Part of a small language model's weights: width 128, vocabulary 1257.
Each number is 128 + 32 x the weight over its row's rms, rounded and kept within 0 to 255. Layers, rows and columns count from 0. Numbers have three digits each. The size before them is the row's rms in percent of the matrix's.

# o: layer 12 attention output (transposed), 64x128, rms 0.173, rows 14-63, columns 64-127
# v: layer 12 attention value, 64x128, rms 0.2, rows 15-63, columns 64-127
# q: layer 12 attention query, 64x128, rms 0.155, rows 32-63, columns 64-127
# k: layer 12 attention key, 64x128, rms 0.161, rows 32-63, columns 64-127
# up: layer 12 MLP up, 512x128, rms 0.245, rows 0-18, columns 64-127
# down: layer 12 MLP down (transposed), 512x128, rms 0.188, rows 0-17, columns 64-127
o14 092:143119132144135119113047202107120137134146122152133084111122157159120098172123111137147131089153119139057102141096171076183160100079141148089156124113177097178092074162148108197077082108101128
v15 109:101111131084095144174153120129170140103116142140157105086140106063096108098135110129160121077173113085143120152115074108167139118157170152098107147114111177120115150134120122142109134078102087
o15 101:133176127141136117133137118100142077173140107120066160156124134179113137127099099085158095132036131160099157121171190147127114142111136071144151096103132101114141106131125114133188124149147102
v16 110:109108108120171135124137127156121095106097115111110174118088118160111134099114148113145123175107145184138116113139061084151154104207168081088135094161087173152106147169146131139172133129149168
o16 095:117136174078149140090136117125141157181151105123170100163165118135098153154089137136103101098161093110110093129129197173145079172087075201147125153145118106114174116084133136131089122143085077
v17 101:119122077155184139148150116180182113102120105124129141123166121110078179126169165154062099137076186164093121088147103110094135120095144077105150171080096165164169145134165130135125075155132117
o17 090:160158139107095157084091145151110130111144139089115108163117163121141053143105128070187154174172045094198109198137175131149173158155128151155154086156157118070094138151118110126140093097110121
v18 101:139161117070139128142044178154141149157131121139111128106179149120104082146127117142077128126105152211123114119121061115137060099156126171170161108107185108105108128115122130157140109164110084
o18 094:121075118095113120119158130142141107129146155109099135148125108092115182092101161107201130115145136034113113140182163124159185192117124114093121212175100152166119087170127158158127091078129172
v19 108:151143164147083192107120094137094169121078112107099147119168109108154129151116171164133134167080176077097143129118092115172120140143144141052095136100118161119111108110187160167165052126152178
o19 092:146123108117112114159145162171181119138150149136092103108147100093098183140182066116124117143202058148165118129139132133123151112162101158194140079073163117158122161134122136089077188164097087
v20 105:119098122080118133137189137142133093099145197129156129132147112101103099164074150123120182126099193144079116125108118158116103083115194075158079133142098132082129076147120107118178084108105103
o20 095:139139127124181149128074105110117150145122086111093123108139164125116078128205106082152106099132116062136123166119138132101185151154094126116141103074195121170156167112149128144119154134167162
v21 098:158051064135144124128110150068103139106118126083133111163137126146155127106125090135130111131119137129129174070154099161131099152148067124137112072106118100188166168091118201120108204054109133
o21 091:124126168096098159111155094121172105094141160123142154093102104187108110180142206111115154092177124079181165158135151129115130066107186114069115160133139141132074127150141095149136109182123101
v22 105:093113090074066130123141099190104104054130097151169121152125141073144151126153112131145130112197141100151179117169101079121110105116144104146127136144121152117090104125107108150176101070224104
o22 097:150157153169160108150139088059137186141127154118107136090125099209103142137103131144166097089116122183136087095123147132139215139168114151100144111088151145107131115150134162152073165179038159
v23 104:195080118128067073159148126170092112134130137093125143163159149141138127180073127214153129130163140119148153084094139080082112173088107148133125100160147067142110118171123122093128145136173092
o23 099:056150188120156158101132035081125155116096147169118116096102146100100112074186164000112103093144132094140135148127091123120098097128121136112145190085122204149100189123126119154148134095102200
v24 104:099166114146092112153095116111101107097111160091161121137145133161153164081118099073174191138114111182129097111156135143096148111133111176090018185093141072143097106159124146143117114151083133
o24 100:163130150133163134111180121144111197162140092131086144096107114124107114157159133173120108136067159102155158121121107134168153136097153111195158125162109135099155169131116113174180120099182123
v25 104:172101084158144145101108121114138085193181122115191071169167095123158130186157187109135116137124149093116097134123080135130136113085166170110138168143089143134166123175133145121187082148104093
o25 100:095131149135120114147109124170089126065101098117110203122120109102098105121122083113166107126169137190111114112113153114129149207183122078158094116058190154194118157101128092130058100180101142
v26 105:127192161099101141096169108112158139105101131093136105102070117137184128149183139138144111164130070140117163113094123127137139106119126127126146119129194163149126163144236123060082132149029111
o26 103:127104101156165066145098154161130114121136115113138131148152088112052167160132126102136097096123134154188100131162125147132132185107129112115108109099089107086114157129067136191175122092179089
v27 105:145130120136110138116153111136107141151092102158198100097165143117108125145071134129136136145184163126109106114152128089112079101119139137127087118070139109063099188155107162127156179126142153
o27 092:106137095103213115083130095104158142147146121164175178233119131145144112120154184157157113080115122053093131153134060176149197129138131116134182140100092143172141085104104140133123106128105125
v28 110:118213100146042074120154116087131097146158102106202112097146131075156135102086143138131153138087167115097114154062116217167143156136170164116075128122127096129164049148137124124126111125148085
o28 101:133071147090157189067086156173174153163110086158082165126102112148034132149148128136198119069062095120101136163158138118194126121117132107111102090140106140105146175114116079110159130122154163
v29 112:101167103144187107145121208106148118146106090145110106129060099078128055135158137170111086147093157158096114072125167117134167126117195113097069117107158104150119147122091132144093129159141187
o29 100:151093171133081129076087093098109142131174148154137122115101114133146176163080125145111072114133119104140114149144119160164116099147132139137150096169099135109155189117157179125114106060101097
v30 096:103159138110117096079009148111112112153114117204136145112146123141118091136165135166108152141133124161097171079087148111133128155111139078166150156150160129060089142130158137140137109096083097
o30 097:146107118113082125124175092155147170138153105088129145171124142127113151128122082148103072090179169083153060174132155146126135093190082144163147108105145102161167123102061140147131184142174161
v31 106:085130089143134151094109105126144094118131142142137163075096149103110131121188099134167101115167120130115130097113184127111149137092106145116127161054114103213146096128144182164124106181172169
o31 096:172116171119114134117117157125160148141119106125128101128164131161090143128079155110081179127096069112193136110161082113167107127188153145127088121185190137123126149130102078101106170070090113
q32 082:118170091117098140137130095138119149070110109144111119103095071128111125119107174170148163114158109062165130110171074145137159153156156136216100078107165126134110102154114122091139116124109140
k32 079:171111078146092088157146143134102168185119101100096125144168102098127095160145014081142139122174112133116142176152142067091146130142129168106152172127115156165107124154138126143114066150192069
q33 087:058127153090156149167125115134166150142134119113109153186137081184143197181145132134188078079128144100118153158112089139170109102116097177120164177070099131140164119107127149173139138137195124
k33 122:104197089078110121207118113092117093130147121111086102148149144167114158134099121081161146128123099170170142127135088133149080156117125140090134151128117129114143030137159151136150160127113161
q34 067:155118059111137105089168199142102105099110153149111093085140089121149156138073112112119141158146172155137149151088125085149099162080096110132083113218148121143125115130145111067166114116103123
k34 130:168144180104146117116092132100137099137153093115106136126150133128088152140141177076193130160126072136148201104169111134079094149142118177071109176077107145116122080148128100094088117178137107
q35 098:156088115138116127145136164157119079091101179199107145074095177132159114094116172150127125174149179175170139098100152128135117077123154056151059071167160093089127143089096139107168171131085153
k35 083:154156126132090147125191101074096151136091116081140124070141152117154121142178112165059176083132135138096138117141131130152130097139136133162184117174042111153159118137115119109126125096194152
q36 094:202102029114117106097178146108115128084063123157097131102142120121099121099097162099091182115164156202163102150121162073115132089109168065103112134174170107048082116126085141133140143179124174
k36 085:073081164166088106173156131150080143182145119091131152158125106132178077159066044072139108145069138149092141158154116099146125101138149121112126129152081113127158106143158133094175083140144156
q37 114:188133120154098109052118112140151168083126115139131089123144095083093123106127157154127168097119127100138117143124120181084168138111125149200093054150144120129095182179144115110113110088094086
k37 148:085054123172095118141148133150132166130078163158152116088096150135166105090182099156084118172110198145138085096102135136180159095142138057148154111150144073086123151089165191139162154100107159
q38 090:137141078110091096076138146157100138174122149073140112182124089136169170136117084138134113123109108069085122191120094081144153170107106100112147170178112107159139090116169136121143074125122103
k38 099:150167151071127138039063180122138098125156102134125137147109145148063159140145160095162162134145121089096178101195104147133053138148144108072149156128098150134162093133169102113114166126137099
q39 090:142161113171148070159082115188101164093131171110085140140098101092048146115151116113094102174174116070099148060110149145134181143141184134206170111172113127139155143137132128142177133131077202
k39 172:158202123070131118106106129116134070140171108125086137168190130128056165156113155081222143103125082145159176145161096111120051154121123136093108162092112160127152092152103111135107125160134125
q40 094:144112096171101128163138077114173149148162101184124099135165178120147151127068133175168091137130104130135139156132094123127104076182104139212098137211176119182131093159162116110101124080144131
k40 088:164159200091105130073125133068093085155080164131172169126153082128149147171145140126135141149154140140124159132157160130099107100049108138059178075118134151177122141164135103113074118183076132
q41 098:122181127147112166127162097143124066094101143078129096125163120149121107087114158164143140100177148184151093081108187140110095093173208108178065088059165091154132165145149130130121156097093150
k41 111:096131114100164102177085163144142124137133120147139148193144128168107124176055161090161102087134122151089169174146148126111102144110101142109138142129145159122145022140169098144128092154124087
q42 101:158102119186114086117063152094097163166121183107135115142106146140116155104122091111098118120140081115106097127201135108113152078168158138087154121178107086152176111129120161154119078098142155
k42 088:147107101115167135132160147062173044141133119137097136129121155115122095157143127145139154168129113124102129147143136117135108159178145128117156128151108126155117150165111134165152183092068145
q43 093:129189078108107125133113135113160142151171082084119110113162168191152069101127084115035141132164119114168121089182129100090128090126092101138143141172152210151078131181141102133104112155082129
k43 084:139089131118109132128107119141148171094095162085155110141135111077094087122134120129142150140092139150170083200106175128117118129122120124153090104139127099089078137089125122147161139107118110
q44 102:108143092133110158084125079101131144149121066083162163104132143149188210131180087142125125105055125067146120164146136110141065117083151214120141103119089182083133143152181154126168185105120134
k44 095:187115117093149121110180123175172123134143170168131163153091099110113092165146115156133091101136131184144109080153111105137107096160065094131157119199123110128120154136133088142127076138186164
q45 098:082107164177175127072117115112129112109152177151104079102125174068080179067119158168091133102125164159154090123161117162144123113097089137084201129152144122127117107093113073127139116082115107
k45 087:202139097098140181148126157150140093145095117124114118136116096153197168168192094056140154094127112118128117199144119128072155142122092180142134188124143082137145078110106132134086120182153164
q46 093:129113118178119095074153129146122128101123073091179171111106154113151120125100185142117202135080101149093116103086111134064117128175140141169092063113135175125150091167127131079078147121139093
k46 091:134092160058132189148099119139095134164143103087081133156165098142139100129126098051184115146169109078127185150162108095169142167108145130049145148080115172130110113135153092098122118140127139
q47 089:072059165104138127133163117110126138138162151144132166166171148146104060154173146140163141099072095130095105115116083156134090095084128121150107075133091163136088152097130159149188098143151152
k47 086:156155137131080156146087161114088100086111106100099121125107128024111139106117093137156137161153131153244131146180115142104107153118124127158146166171189158193166067136126139088137216151147095
q48 103:116128096100157155189158141211107106117153121108097106207122176106074159174109178123112103145135129147153159101153155184067122088090112144081140180130124149133185076102103159158131143118104124
k48 088:051159174163136154196137129084176131117108158117066085087118151151092157140128115101154136096167060129182165147134152151099100131145127139082101122115122058109100101132103084119140109113130095
q49 094:219174091167143154128108139122128110091125106162137095161070151095101119151105051114096136162141097053111146159085093132150144136112164166084130139112093103180087114092147185197113139105190121
k49 082:120051101134122115068143161108148158126104184156135097040206130207140178124136159107132156138121153149072093124120146179150145137159092112145128158135143158150106149144093098094124110190138093
q50 095:111161118142123141202089087099154099074127147134114146070117132130123182089141091154105060147150144229158091121089122132086135105142108117110110075138093145114119149157128179180128141130087148
k50 091:104123097130107171136115119153137130165119175116147139143130106121144169143105126132116144089131135139125167096076177193155122109128121188148172094153143103170059052127103070160159110183184124
q51 082:108124146178147178189174143110099114107121102146104155134141091145100120175084148062089114180153100125099074134155158120115133135173173198100067046133177117098109140084100141148090116171125143
k51 078:140185144145106112095078128106132149144167103088144124128099062178139125093098105070152141112100116096084098101161100172128137118152089107160117184141156101157140189121118133121154172105131174
q52 093:166165157147095112134158076133085091111135161131144100106112104056122107166138132103140112166125148100144141122140139170105100136142200060163100089141131099163115136162116128108183106112140096
k52 085:123161130039146146111054100121119142150177109116089117143109179173085143162076133090115139109147118143151164112105156110106113169139111082064174154060116139124150106144153156157102199108161084
q53 100:067078111095149100166157113183158128128227101156125117123037144151133124119147142146130114180104079107172120158103111147152107171165192116078146109136085116133100082165171119143173124090121148
k53 094:112104148157159143109217113139110164154060149132159170070170181083106147149193163132073104085099123139111138118084164060176126087141094104125140134141166134119147164125058099139125162121126184
q54 099:082130146163133167046112123117182095110169112131141137095163138162150123150111150098184119129172150127120126164103105152156132142135199061101159121167092092115131121119190137084054111124109142
k54 097:173101149118130119064090164129106090109132126128143141136126120103109131139117125127119111108113117141140123134153098083084124096097098225119134173127167163088093134173152052132142122130156103
q55 086:149063132129178084094118113082115086195144131113090100118130084123105121095144130124120054105120092128054148158126074082096171098170138100143125139110078145115120126096170131181174135070143124
k55 084:140111130087126128189093180096169109122155105191131136120136105149144075131122151112132108098152143085185161118082134127160103152102192138163074122128144123173192142141097167103109137145112116
q56 096:143159179125113127132158144105114108119112113131107149170201158096080236139145176103121118139101115189094181139164103150134163072099103105134068118154088137148119116102081129192174076167133143
k56 080:123181129160095096170191149145099088163106122153119099096122162122221120200102131142183118126083113114092162094058166124113096140176167127143141159112160104153149133118099152081121133096131101
q57 092:141148184144151156078138111195116073163090093106124152103117194202138122183170113121115084179082180160136049093149150087129184145127132145083113129161103142115140170168117112157129132153094125
k57 083:168150091096098112149102153152119155097175141116146125083077072102118113120117098117164211114097124098087121124139104068143107114183146103117129068148153128181138109118112145061088142115169083
q58 096:114162119114121113153091115071144075157132113122138082164130099207049096109139164194118149171171088171063097141128191131122083113098057154115108145198116124156127137078138130130113081092179153
k58 087:172054136205094105157200050077104111120120087141164119127112160127134128107083090052109161132080154128094103122097192068158136128120152172159138125100117144179179150117142154170163104125110080
q59 092:141131157145070108208073130162125153156150078119147076164126172118137158163144155124107144139119078109125127185126141104125084102161130138193175141121098120123139069137103132159143179109126098
k59 082:079135150129093127156214161166151173153118109120114112109119113102127066091090150111094153153103151158142177155093122118206116166088139065086176104102144112132135176156147166120190089137114077
q60 092:158099164076108146132176146077160126141098097106156159140137176085134094146092113124111132096140170130141104106120140107152130057060163076135104083126102195087199127171066099124133148049100099
k60 083:095196134145120085142118136107109103152185108105104188161128081095099114118097114052086147150098112169120108162132076084098075203191110130122168124105170144163119138125200155119097132104137121
q61 092:090151119079123127089126111132120129127115161128138096125137132123131134170166068137136128114139170187122122079132126214139131126113162151163134120174132133078190123139134136195120136149184151
k61 084:139099143193090156153131094158142129139117185128078133117137141120137152157097123167064098140160162107094110135097137078115127134139087097181212129106078114174083125050105168110114115130083146
q62 096:125112144134109171120137153138126104128156119107173129120141119142123147132120097106161129103103174110085129076106062131121100117124126105174163118172115135129164132166124077111092183078171116
k62 093:106169156122156163148175145095103093109113185105135122103112129134118106112141120146054196177127210138137114136119117057169115116123155110149116168134142092156108169107146166131039089095141179
q63 095:186133095077145148133170114066119139125097101230128121126119160146149076141106168131095187058154151099125115148152091040095198141116162059122127141185173129129121118121133132124152166097059129
k63 090:115132160139089152121122143164093109137143188073156159092149066106112182153118140091092115195151091082143132095152115140119103152136144148068076161113102143172094130129140123094096212139139067
v32 106:077090161087214126102168149112155139160133143101198132163085178142144118138070189138180075088072201113076134117140092145127111076128126095070154193131089147104160130138129178140126126117149189
o32 115:120110156093178169178161160079168124141115158150158140147188138199105152152103165179182006082144090133112127119128105145142084111092131070132109126061029174105162127125132196144160137120163160
v33 101:123103096109111119103204144107128086146135176161110090191147221142142175170191168142131144155092106152113140095154065154131079138102148075100168140155125099100067133078120124086128062100078089
o33 110:124145066128119117134155126114173053189141136151154099136105225112148161142122206124127134074091140169115143156157159168139052134137116058114121105145104088040120094094116104136134152063094100
v34 095:111104083136180137078116201113152140140170163145120086121108124150056130146154229107140140092085165071140138119160082094178131121125112112164197143167130142088096114094151136174171138114110125
o34 111:140063155112151141121138129140177146186137090205102166117154125117082153165151197137143086090081137158142159131124047131119098103098108113160148128118068138131100122124144173188137124118177117
v35 101:093125132138111119066084100144153127172134143144056147117122139116053097128108121155148066164176131139146095133141133167119158151077103125093119192090114125177086156162199124166148127120103162
o35 106:079121157116150124117080126169105122116035145123101143133094149110141121103094159103157159132161125180122125125100163120100181144075130121101129179098177154098135182135199128175120181101118152
v36 093:119174067159129100154163131133168070179117117135132128116164183142147106141190204112188102156072082120122148161122104082146095135160134136115166147151111101180134098138130154094101090120141148
o36 101:188120161144127126136166069159102054118150106132079146129147166176232050112182143143164150104098136092134130178136120094113096112145161077115138143122080140106140078148155163101104086096126123
v37 091:070129134105102132145094130089133117103145071145102157102169105165124115183088162164164079155161102214173110100115141115159112105097124089093144113111145099080081112171152094123136132119095155
o37 098:059139130163116137166103147122130124097112090184117095063126086131149163083153149121139088141115120149124129118167161145132131165169149086094118108144119076100133172176193098111054130140132123
v38 091:094148132117095133095174174143159120081100141135176144109114134049112171190107115129091115115147230194083156159093188114108187132090108101091121128161124168114126097115144118099123160157109123
o38 102:097139163171095177143122105107151140136086169122160107096110080131103102137057120214192108084112138166175116113118124107067192187115113156154090125133123114163128145105113107062104103142040125
v39 094:069133157090149079123117120121122087121125089111121149129112117133126128134163149181085178134150205127130127142172116133132086087100121110126128104138130153175138103111065057144183062146145128
o39 103:037137193140109109164137117108131134143137100113137103122143144141141139140086163158069116158070138156096136102164112121096116118061105109208148132115087159131179106105104116145192172120156111
v40 089:152098153146066119078096096148195175090183112118198102119132178134122184144182116090142122138114122150146107136145165076123100076040106131105095121147112146152104087135094101142133108135198124
o40 098:129075159108116102115145152127125106137149093165176124095113084150148122116129112193152121174156093206155152101136136139126134074051133127101111122170176113086079107161121116119088169179178147
v41 104:155119141169147139067108105099176140158136115161067094156103160112080170132154091108102133111107134129177130149117163126128106151059116144111104077253109193084112143190115085110184068075159156
o41 116:157125148110135139046125151116113139135092123135115094114089095151160162111097107175124134098112118153110106142193137115137123136089162153109144162231131126134128165106134092116192115068151177
v42 094:154138105090151069147097097121138125178142164088155095134111105195115112114147063126105145155104132033144135137161126093160126146103078139137174113174108136141139116112072095084102079093088157
o42 098:130099175099146086073138123115201150154130092127132113190132126162120142171140111127107130112102126098114065162107148097164134111137061149167185133162099111123150161130133181158155110063177138
v43 092:101150116097145159156111112167135116134145135127150117143096117121132157180103191131142141107145165155136095056145124134080137113108123140162128138000095108167097070095094132081098084113108076
o43 099:076132176069113126130183127105131095113107146176125075145171110113072159127120096094102147161176151192152121143146129167115106124114113097134081125111130098082146129055123196079098159119190084
v44 100:155152182144134070078121123179112137139107101093166155162118105109138099137119168139167115077155145075171077136138204134121202142190080170061150180092120126180060120128179094137050120113138137
o44 109:141158155063173174160142125163077113140162105050105144144149099163125120159139127145169115112171124124160145129170162102138179171177114157088127107103141098139096113128145107183075159157105166
v45 096:056132156134148202114180091096062110141165163166141125062183168077123126177121106128126075105140135201151134088140140128165186137075148130117109156108144131069142127128153142148137147094110107
o45 105:049180141148119143189166105121128069159082112120104129132156154078098096106130111071156133127103107202153121127147115073114154100107127104128107136144113132171095160135155091129177086130059152
v46 092:127110100125115097077121148073103112056123079158152162070128166124174122078105126130156106179154092129104106057127142117141148140183129117133115135131155132119171109123126129089131143106073149
o46 101:127129098174103111169114113119181151079167168119159089193086202143174136160100185119097116144153180098091154152151105157059173123177166095129115197149167109182122091181104111076149119151056093
v47 093:182202149151121182107111179144085155167097128099152142078131147138176124170059107144110165157112108184111157106107134138116126125124141198150169081124131097154216185157138111134083154133116129
o47 104:168178154182145136116095174152060156143117129110102119099138150132157122126073050165117127206148114119107098098156143135121162137134138164158071130106125080162161163125144118096150081100171132
v48 099:174121131158116092147134113098115139154130088102053128120068090121120126166079089117137161100079179179103153119118152055159166115146153225143133136116191137162162162120122100190139157123106148
o48 109:221145130158122080198083117089122166106103089137091147167120077173113071146090061144118141123111165157138166111114156104148142110130120175178088127066178145128123157153083092130152173139142131
v49 091:164159139097119136135143147142103125165158134110094146096119149148168063076115114159103135154079120091181147060096117173109165098156089142136182117120152070135087103151096115105109141201111135
o49 103:160191087107112090137177122147146175129110112120129121092136159142172085098187096123143120189092175127141118123086196157106177101156112130144154069133132113091083152128117149136198078191126091
v50 102:107160108165056126179101139148121133082125125137147117083155123116121153160099097156144054164153152185175109160059103116071091172185106146124135036115186126109127144114114171132123184175154113
o50 111:119173146123061064121106159140083125127122127108105094054135110118136139077121105129093132180140122086156117116117172129106167208193133145133121082155151088138145108144133102153099112138127161
v51 096:146127138131137102164167184100098074111114124110175098096147171175150173094092110198127114101156101181139093105092175173124100089150124167051058138104179180097148083142169144165126139161127104
o51 101:120154114189147104201126125100155134120099104110157075034151211135166114117112126181099134157207108079122107106101184135086089134134148170113067147124144137108132125080111110162090120127077137
v52 088:166145145109109147092110083114070132105101195118179136147066136141149061128120140109144119138060177072141144082068134100111125122137142121091154094196148168199141094150172145096155070153089084
o52 101:131137144081130140071127096114109096130139138124156165132106100129121126096107140125139088135059179095187177143123187147145123128129104145077118135167044126129084134089169128128173081143156077
v53 089:129137181113154129108102127086104132108070123137161129163119164102043079176111109139106174151107137077134140154088179046120176128139174096078158094113084174136113203107118123140165159140114114
o53 096:089096157144151157119074072134106169163087126098134177162138101066124162190113112111134129144125109097178111136096097105137152105166123086090077126117071154148054163082083141105134126157136139
v54 097:061149116113169124161088111147131151086120202117077122148098160143180116095147133074108139145182160102118186160125151124127159123113153114095160156115164169171090115131143148141136058137034126
o54 097:105119107118107152126114093102092097101166130153114133148160111099163138106153174118137170097144144074160159100145143133122186140097126081145116184114076148164111112099131107185105076127121104
v55 089:101166146129129141109084100140173127073157157175172120152065135188111133147163163155136122108122191097112158088109172185208114164118123142122123130104150104102117092106162105132146072136146108
o55 098:099082124124127153115165116102120129120167120157110148149177120173165157100183163163121120116135171145145146099080081135130149122149148141170150142145151126059197134133145220164115109125143136
v56 089:109128161127154098132073159146148117082126111081120103156096116118156143070189154131086162079127109209101120154119157139109148147114115119055144109087206113191156117185110147102060107149076164
o56 101:060103140117168122146107068113136132146114153107082120145145083212146115078178164073107197092184163184154157085149128128133151111051108174125084093102104135202172144159136129138086092127143117
v57 085:118104177092156123175197032129116113148084070129101138167093076110102095102119176107127096106123119158092101193099121153150144119144082177150111140117078142127158068105154171107122154137154139
o57 095:143112173094152143153180067121132142081068113144090101131143133158094128102163153053132140124130122085128065158141128089095156150125134125177130123113156174107117044065099131128183193127166125
v58 095:173139087182158070120166107174116119168139117143149136127132172194138089136117117081068101160109069121136162131148209116145101119143139117153153130184165125178106153139144117137118151044123139
o58 104:151132095180159072094153108146107132188189153149084141168153156151150101120118153138138121150102153099117116142167130081145200094111139106114149142156131147155125171173156123124093124125138104
v59 089:115144118203138143178099116118118110108115100065122125086215157156106113147156109172174147125133157190099137097097104076105137151091105099127100128106089173136121192132187116202085117134132117
o59 099:111106102144141126118100115142092106162041132095127130123211143123140097112134085166125154123141102234101134113084136132113109103108147086105085138128126140140110073104130098101143134134135158
v60 099:096148115123163137090078117104077110131100193141128185120131126137207086160141132111101164158130149122184086103101180159105146110136082122121018121137183070167089129133121086142109128159113139
o60 103:119181136102153084133080077126068112133114141093111188124119135129173089087101161125103123118110146118173159062153114151143153108153161126128120158151137084127072132090207078124133128195113112
v61 079:111137108108078117124072151145112096167154146103155131133126124148118116122155132108056151115157118099110086100082116094120124234122128141144177127161121134191148180120138145135056135094132158
o61 088:070089142033173149075143151083171147118202098078099125111129162056126111144147081095109108125128189135098163103140173107100173113110117120125201173084097100109119158157149157134109175128099117
v62 098:108109163118153126132137188132138112159153177128122120110119145093140089096152203115156105126092141141112128135117121078111086156170134084105104220058095086098147086123143105177134129067097119
o62 112:079133128153162112126160144089146120201137128166134122132133123099091086132191215041110070092119147166086135120079109137145135173117119090088145222063135115099100137139137160135093177084115160
v63 102:151149133121177098131121106140070166166013178191048154134158162133128096172146135152123097080122103120100092147097215144117139158134154152088136117081167129163146126150117101143081092147144154
o63 107:131158137111151100106028062140167150108118193096026140144122168115150103132188109061120152135110125128124117122108169137164150107098119112096150073041144108158152137143175101148118107170072162
up0 100:131141128205108101121138149114111094113155140063100161089072150172122125105125131085143125182137108139117169129079150120106099150139108113113125146128166141085146101128127108151200153142149183
down0 100:114163085134128158083133134078142197129135163092123169112136145142148082100132101124144064101149160163130196155053165117172143156120155159161157165161156089156074136125151137140121097041119136
up1 097:044109082121110174104115084123186129122131137140125133087126116099088098093139044064165138178140112098144080145133141127155124098162112155109106221155164093136108144188224210132173110126149098
down1 102:065131123134115113143144125157153109146131134119179134064112085192164140159136141118067107126162121102119118144114154127172130160140121137153150106150137084108085116091067150104083113124124098
up2 096:110106079088145115055088169132138122139141127175143117117130131125096158099118049185127102114107143132127178054158142117087069092108135105147082094077132162115121137105114149066170186183152065
down2 090:161159138086126115200175108112104122165136119103110133135110096116184037148110148169145111139134106195116104178065124093119195138125093156084130187106115150139120099139137130187090101115138090
up3 109:099124178130136152077133160102191114125153116113142174139170136170140119135084122109117184146140145100076107140128173163074147110216168073143148151153167118186098142108208141122084114120123106
down3 110:144059205098113158161115096149143033111106141082172166121169155132138109128113092152130114136123148131151157175135067077119126120130129102111141099110105137137151183176138095153152147145185189
up4 103:135090148050148142132102105153173124170143119179128146071117168102121127169092111136116146150151153073071106092083141139123101118154103103086104142130147120105167144201122120144113159117148143
down4 103:128153169159135086155134127117096107129136156065158116137144104135073103155131132147151088155088099131133156162114119147081166125103127126123099149147144137156104110134187139152128134162112172
up5 093:135182158118140180113085113166094116219172124121148082117082090153156087140080159154131087146152095131146108167130147151125087139054095106145101122077110160117092115125134095164088127127083125
down5 091:151125159191102129104088125108149164094165127149073155135105128099156132095190127079107141083111138110188137117188161070134127117161144081091178149126121166204156110113121104114167094196106176
up6 101:127122141172096099200171148139133098115060108147129082164175161125093177072135074132133111128147157118130189127139178142124096161121087124080102104122172181150142063121193122021136131098117104
down6 113:093199065165149127139133104131155129086163105082148159137198114110152115128051062123145103113141152100141129123095091105082189151125119155136099117086123137103125127166142158192138184094162198
up7 104:091063124138162069143104129146153152104151044108087109098156132140113131199137097126112177205132119173142097120102082077142111135080122110173120113159124174096077070161111046107108128179114126
down7 112:128134122115136133167157141167094118079085118115106122132126132080103100185140073097145087129167127171101127073094090153103143161123106129139142175132131153181119094139099096088082167168109096
up8 097:158111146121160143091130134077134148136191160148117148092123123086118083194131089106160105105201160185114120140156054094111075157140083120093130100115112118138166134054109142115098163184113115
down8 101:119129140106127114130172163140109138123111150123170104082160165161126196193079155165148125106137114111141071163143165117161137058102090155102156141178131150146174118131148133154072144115070181
up9 095:107139164129128132107132152159151111112112161113107110117153115196134082128181160106133147142138135137137094148162105101133116156068076144113112147167109104210158148150168077110103108117158100
down9 096:181136148138174145152117143140099128096104089144170164069122128064124110125157099164115069107173142097081082137119202114126090151127165118147097110057170137144151131098117132164114089117118132
up10 100:138138202104195123112176143167154114132139099096169116146136080150134127111126171072123096165128185219122161080144130178118158187150079089104083131113119122064093150129106140123072171124107132
down10 097:066136120174108125112155112123147130163086136202141026129120123135168147152134107127131173101184204097178126149158131130150110139148086188120181074094126084150113096135140145113103091070128102
up11 096:143108142114086096087094143183135105148103156199152089157068116136151075139116130006184158163162112148117148104149148127145156116126101068079130067097152164081078168144161134104159121138069089
down11 101:160116144163096158153159140099115145107124152090182143098118119087139129114114131121130126115139106132134151097166123133146140104088130208139086130169147094111164164119120093085102130111146121
up12 103:138176151166049101141159125074124089180094100160149123131173143179170088137128148097206115148079137075095163156098176110139072093100115141193159119121132099117159107109149114100170086103128158
down12 115:131088120167163132187225095112158117138071103133142131092165110064154151119111131120166112088157119110141140174113127124103083111099110105154146092159127077103163139095148196067113161100138087
up13 106:159168155144121187135177133110130117133115140111138145097199164173091120176043167130063114104154148117139108176100117114182117113127109082125113147103115157066147087136099073117115124117114084
down13 107:080088132061116065121116079092159136121126134137122054157081132139134093082149153181093103112118111153126159122087134186160153109156112159130097125104090165099188112177185122109136144152147169
up14 098:095131170117148123137134147083180114093144090125081174141140147123150128126179148101069157176095126112095143103170147137159135116150134104081120183095130127174089132182143110068147114093141128
down14 099:157110124108102121128160117209118193145107198102156112144132150128106130111089097087137092141158070115129105091155160128039128169143064178095164112103119068101106147086118139162161151141106144
up15 106:170082158115141187121107104159052086123102131064161118171122170115091113185093142156130154116173088169090118137090148120150091111138114086132106069091134165073142116156162178124122154121108067
down15 123:149099128117159180161119104159155117159094167119136089098148133104049141210103104145119124107139143130113206129097125113103148183126064147075159150168108069136137108159112110160131144140103095
up16 104:210181132134180163088126083116117139152145164109111125144125094121157177129127091138140141150144118057069108150104081115103149122154179093058105194134048156131152108137144126165153105120099082
down16 102:137111119172165101151141178127150105139159086134104126100144065131095146085133113094113127167197161174086133146139165135072112158077085139186169089116140109107053152136130119175126148140155093
up17 099:093073182157121101090086255162089078145121135131132140204143112083136098175176112122094106163156147109116192130096078078114089149144124118088130165115145148122148139130120084125101124073101092
down17 097:166160162096109114141160119100098183071121125093139134099130157140101097127106103138093128153132119109084102165151094215147118127170123122123136086180143101056152167138066167097069138191127115
up18 101:187093198181138116094188132140156084094100113092127145144114134130090110118106116151144110103147088102141160078150126177054161123160161141074131082077065137143126126136124173149113128145140191